Each number is 500 + 40 x the weight over its row's rms, rounded and kept within 0 to 999. Layers, rows and columns count from 0. Numbers have three digits each. The size before them is the row's rms in percent of the matrix's.

# layer 9 MLP up, 512x128, rms 0.271, rows 423-511, columns 0-63
111:512505502520484476442525516479463487550491471509488487507507497492411536524509458482483482469426486560470518464526468611497494529518496446468480495438590515525530529492512428546552459526548442
115:520422505513519494484464493431499521478486454455454445494478478565493444560456541476505487591493532390577565482485490476508511550501515494461512468541471531515475574541451553491497487487509458
105:508494409567447495448537516573543563514471500497523550489475527485521516458451464494481508510416541483455519535468479499456528565465507488555539517462536502517558547472478492514541492503536567
095:511514447444459452585532428546432550506448456448469477483532548486496495439500504528548491511513518495421513463471448517506509474445509484509499526534529505463497461435555513553564542457467497
092:520585512557502435497434510537542483529504530542537515424509522453558478530491507557412554545455507523486502477492505545522546505474435527397437488499417498550511523433516499477507535497514495
116:447491410530469457506525495499528442521444516487454488475533464470488448417465489502418528470496528570482530535444504497447532489512480465512462445416520500500465463496520502476530448490527545
088:450439472489514471494495573458488485574587468513474466417600493480483475444469478539546487479424454542535458463475477474471482472528533529479463516516521502434553433513489555494495420559576531
095:529588505558560471530538505389492538567547486541476509582467475545455505451596501588485495398564500450553498451516465456464471512507419445454481497468460481490514441433435507507582494482491499
099:474513508444451519544479487470521541439519501471514479532479546559468532415467538473503456452475541425517463424487492506403483505534432422507503397453536444456525483518481523496576472529465574
122:500503453459478426555542517486510468442470511557534525528499464479459472404570453538465464478528567493433505500516499561565495487553500489457531487454494549556587483481439586484537434466523550
121:452450470496541458462520450556469528473554536568470479561510492468476507503425589571431522500565499500509535496521463444559489515478528507524542507515559551498503558576448575484500458547478493
088:505579468404550451442481484447494439420508537467555487450530550534498490454493489538486426507527563541561443525462503516484492495502529534419496502507520416521555406518488526487401484484537446
090:521496527488459485482550549557525477520536505513509485544495544492528513481488475518487533510446535555485563420456547473517452527499526401504463418521487557525531532554548507500480480441484516
109:518499444550530476519554545468443632465495461495552511485511502552503486461523465502505467521542485450429428495520406500536570437492476408524465573474511440489512525473500485478504477583553483
096:402495481525514470533503538497446430479440496482455598497562547467491513470510479525502476501513481464561472506505562530464476530610438461481496503481444497577424485490515565475495557437437493
108:451523529498508487500416510531473366524501581491535473506521565464533429453519454571413497540502518478399505509542479513428532456434509522493443460511523507521414479518546520505462474514520507
091:474498537438518518524487517474552460447578564469562522583548502562522513469470560482468410498568480652499491483495564576515510525497507455483529509493465516491534457430513473465435505541503527
111:556493493470540548488526515457474548509546483467452514520493439504549481509496514473501499487399467489448438497513598476494506540458443468527506524510490500469546581540467549487447494505509503
113:552530502564508531511494593515449494536519462500483471508530467554510525497520439485504594530555596544472456457487497475502498497521481565491517431433514526452499574447442457486502566476572445
115:525485454489468590543588454541540574464515452446526507495461508564499468570580581492491519506526492537566497479484509496558500495435571534401456470516494488492516494489518503470509464457418558
093:500443554508485506493500504535521491498445478515477422519527469523526573506517512449527441474514505472481466462506433503490518511423620555447581497550556559517466460498540478547513491474553523
108:485508509500457506528511521501437454532529510532568508422467505506539533509481475555531581449520549486448518490461534527536524531508504463496557483495430559520549489433441404520421421492507519
094:519426479534480498512573558480420597504534469570473479488546519421522432550449464503483513509512483511568510519421565502448485490578525480520450579474491547507441589461476437497515522535507524
099:488556459494486443469549555443494462507430463509532523413437475500426499481512491543574515516507502415504460569466506445459497523488572500481489526497518466457505453538524514488590509510501538
107:499511488524486532485522570540459483541444541548580479444495546446507531564521507524508449542523443487559464443511544549464446536494533548532520481488551535445574464429551444501524582485468471
104:470518506568439479518560554495545535503490524498486513479510584456518520515487545508504456490557473544488508516499554528522527500519499511555508482497472514464421512587460504485532525487518544
094:447449549517496513496442493504448509492454571599480485468425455545413475536497485536475443529432516498378439544490506406479521519502505461496541504469489450481529562522477442527446505466557529
103:522557496520545511501619467439559515511494447500514498469560484485477474518453486517518437582503519499591418510487432504505567516599506547485540501463448503475448485491495497492550461504490551
086:514572454574504479498513501431506505482519508535494467480527526514425536446526462483503528454447451561598501474432508472466519549482455483441452540493504484465507423522526498502515493563504520
114:535521475510438525505496512533466493490542528495536495490521535516451480484520461507552496532518482520589478451534492512494493484520499456520535499535517475468490581489448401431483441539515502
099:481469527478512538503526494475525528504413530469442519550472507504505532495483472518522465568517495475528540541410502502470447500525494511533364466485510400501452586482578485511522560513492539
101:525460480527491593490491521515488468487496504453563513495518555496480468567437557470446545434528537501497528564512381573574467524524533531526499467443446496416541425466495551460472509468494465
102:474464460468486504539488556463503482512469536530477484531595515487502492551487508500494394562555483445450533487526480471499505590446496452487509420537485514513411513543449521516489539426511549
101:499506482537428475487519452507493516518504459521516584509494411540445474518480535494398581466506490541407537500463483522542416492488518546424427546485509483502595493489554482529495462473484443
106:466479540498497469600496482464456574514480470557509468454445483425449525556513534500521502487468508468449635487509524461450533534425491454559478516558537456505475472473554459559538496511506417
112:492496492445562446421446506469451575469455537479526513538469477510577500514432603546461478547396564461495553564527485568441529515554508467488537493485525451498505500504492490547464516445473529
084:479470514524477539540526528459539500503456465499573564485527517529547514499493512463459450517430451455502505586524470527494496536472544542485482518514464460483515510502501504559476473492464396
099:502438569528555458472457549448535480539492556532517500488579478512483514553502485535521507530501501524519446499550480554537377464425532482443480509506447507449463528500521517479462535513478489
088:474547490432416451519556548495532505392513537488483602507432577485519578495476531455583506498640511538554567455502523500544476474519582496456460483478490474481525532547523506468498435493549561
091:452518452482496499487497488522523452550526504485494499489479546519566516497462493477489424523503474557504615553517480542474537575481488500466393461464544520443524512530390535509531495446495560
106:544486559468566494618470466573473552527507542498478485524467487524541544569466539467482491541501549627473506490587532453506501533493484531446458461503501525530501451462507511541384483488508475
098:497515575529503482567435492469494509506580565522481473434475513555433510556540507504556496572435564502499503544447448515588503508505499574535450536496472475439541521581480493515499430451495551
117:553473514470501559462490457549493488539510500521501538497527522426536470583497532554430457452488419552487459414429558451568473481469468461549595499521579527536467578518505490528443507448435517
111:497541485526506540612467486483506534509529512533567454456527502506505505467546517552535423550518575542433504438527469458567431506505399481440448451507442569529500544495502527557531531484516514
104:490487496481462446509503515465457525521523459442463555567494497487489517474449490557519482481498510477562545542522526463486527466438486477527557461485584537436507546481416452515512541419463549
100:462541516452512439523507474506499458508544489573513495457518496492595467442576526538478481514517481514418519445522497599575508453491486489540439533468465482492587546558502481544534432418541504
090:465486460434500499446487513464472508498486468514519505496487601475490594545458517492490525563519528539531563506503499408467492513506474507508516442511524475475484481587496585557432559478543470
102:530538516497481490469521543522530508460466581535448473515525525478556516478472490539515458536478523531452512453435541494480485579504503389471510527516536443473576473480598503588494591510508497
093:495513532507522441490472495551524529497487520425531551452506478510546526522504495545510474444554467546530519465437480471504452477511553560516500564465429484500498526529502557391529520488548510
086:491474474478456562499506510461426520451521550526543491449457492512530418503516574559406527479523492511495534540486459395482471503469480505480454546486417526442510512493484493559427489489533513
090:521550513516394492488500489515460497481470447468486447477605463516496563483497493473521496495518576437529488559450443576554473482509460547415510485443493460505482490510536483562448493459470497
105:498536540545447486530499496547493633495555472498539456514533433512530480519475508533566528505476523509506456542469510485509570513533449510496540424499520532541577415520474472602511504481440475
092:405533428561467481535528516449475494471492423447417422451540582532491463529485487499443455531556501542418474465566416494466551503592548440500498476516517517527472464520482538481481495458451503
092:455497450545502460540482522430476528523562449472456433543496454437447573551523500541528514481541450488499509546529513469561499469500484538502495558512482488584470455526484562483468521509488567
096:593479538509459508516564494467525586488499552508428486517496566544528535502473505531528511472476522423542499489570504560503484471546478529442534512467482493578503516484494487514476551485464472
114:530456583474529501486457513446476506489529458490471533449467555528539467432522426417483518501458528472485534511452503524444477557506457561503515554417475518459482474557497423427442502509476532
107:534536456551518478457563533488515465541446512517509456485490475531523587481526507503446459484504543491451529524508478526532421539512531478495481515575411442560429559475496498501485507474493509
085:514512471443534492488545452493527478548472517513554545488539467472509498468480484536529489515535473485482531537527542477534560429537587488544451566421477415527581501468516528465419516466511531
105:554549464417525497568514479573451514520586579519490490516439468521471476469522557538567561563527506490502501579442569497515527456517390480506452481457544516469559518465511480439452523492560455
096:466562470441476498532463551528525546489476487457469476536434477447497530494555469438523476568487521529434567476564576591620463531564500462525511557512490471514477573495520511492462522480479503
096:555427488449551553521419489534503459530551471478509499524596533551499501487453504440548545501470489528534493487490489396504505465584464533507496474485510512469536529527555491517474492532507458
091:493533532478554523524493462485548490489491525521505457443512594537518552562549442535487452496469472476436554499504457519534475481557542460461482516593481478496508502534443453544448491484519452
099:496538511482560501545486532542527504503480542548546453565572487534473472514486502433517478522549541496487472507509453488525447499517547512473536531463451464535490514429422495452476515501515481
094:504373475487554465458550506512493494458509460497512454480540539460498483539490499565474495487496484540558551466476491536465439541562417473561498488468433527493549400471512535533507527513513435
104:507506526518490452461545489519473572534546491491490516458542448523515546512551495499476565496462487515442567501544473507498592461441475539547570478498514559502441411523468541476466424515520509
094:497563547423492517496537499381477537467456478488524426450516495514489537519561507547517422398510467470512516469578450483529572514480539459432522491561492454475484501502455499474416521474502518
095:499531507491515612468508470498563486549466505547503491451473465498502521465494430502463488439523466533468434502578495437384414483526406491534474486490490528511473544469470530469512484535526505
087:435483474497591462534546510503482471468493464536546483453502480488590564485462522509459561530549496485457514511449442469520489450423549535567524528536532503512523477487492362530454505444495463
103:555444507480573499503459537543444509549435511503459453419424487507440489549425541538488523434492495478520504399532443486437549517416539465498523558541485557515523421488524523442532442515562504
098:499533463515536463541536452514471512459512539504482535519461487464484459557486418485441484499530491517478492472524456512455503488525486521462492511515531522466516514521486495497487545589495418
091:496531507485510496514531466533464496497468549510529530516503529545463468454478460494417498442558552491432525517515512547428517540510535514423531531514468529501459540484556592517456507402544512
091:436458522449489513612544500482460392528531508554471547529461493473506581487425448503517501531555462491511456496532499518433479547489537403564471432460506496447521543492506506527546490541519517
098:386544555458549465453444525559470521461458512512515585553446552502455540511491526510543466490534477458519496488603474487454504532563441528463577496502522446513473544431513407480546543507532499
097:555442497446562593500457444561479464493457494520583539514526437523483525508570525506571508545457495492424562560518540511450473481490551568468559482529544582531453478517539508495436438497503486
116:482468480522428520520452492405528530513549546399492477545525543492538524558428556541504481451532494530538438481511571488465480519534568544503468511621546432486484507444541525517457516520481477
111:452548501495548489485534491492484497528500537561477555508487597472475441514515482475531453538524514511518491497408454524504509520555488508440475532515571447424542464561422404467505466506494480
101:468493448496470501610569451516443522601535488518461440493442512585584478492517507465499507502479537470524574500448530467582474506501457504547499552499535450491435469543484529508439597516483535
106:512519481528503586492497539575555500436486555511488492493487512490548533548473523488459513481514460559564509449524480423455465531486561559505463447517535507438543550451499498472482504484532532
114:476502495495508413536493477491480380497464498543591481506547512540570455468570558491516489453424499563539527538513486450522506462460574467482473528502494544537501465499543505504491500547494456
100:499549526452586537521520527514474424492504533449560477502527514592469490470516545421517558592511516547505569469504520542528476393434555542446487521517475511516485541480533486492477505470452495
103:499520457509565488464486542577580506489502543541453483555522529480515478449530494538524485513425441491496498493515548501431526484498447532510429430521442531494536516511503497490598537473537517
111:458497514572471472474546593494514515485469542514470479447514335528463434476528518495508496492526465568464503487515486494544491484497499505511449522479562449527509473452521508448484538543409478
098:484492433552551508464534457496493483515490447495550499461458510531449564480431535542507490496464477482512493549470456499437503445529410539574469494551480497445473513461517482505516470488531443
086:469460499516506455540496527452471547513552530411493476515439545487496480462463464442542541457415444568485414469513479461471494494494486551501446571490529495445483509452516520516479497552519457
088:492441492496511477509500537491577469486531538529537477502478429485518481489557480578482452506475476489466503535443458514506500463490371470485552488554558426493496441535476463488542493542450399
086:500540474546439501454529538513399473585518479513491503516576453464529499477551497513480536521455450491486546548452496563510463507490507540453496486467500508445493502459469539523445506524528444
091:457434512557524508437611497504505537504492532546451517464496442487538434597476500471404504543530527482463515536497456554562489564530463555483455510531482415510476468478517513495500471506501470
098:430490548505445552448488537483525498521564520475535480436497508524473440581471506601497574458465462524460503447499547538530425508514563486547483529549554486526517474450488542488484486478494478
103:490505427507521485483440562448437520501476490519521538468551529505522492459524489431510540565510516501508474447523483571525536468538479521535563554503474449557496503490492527551484479560492496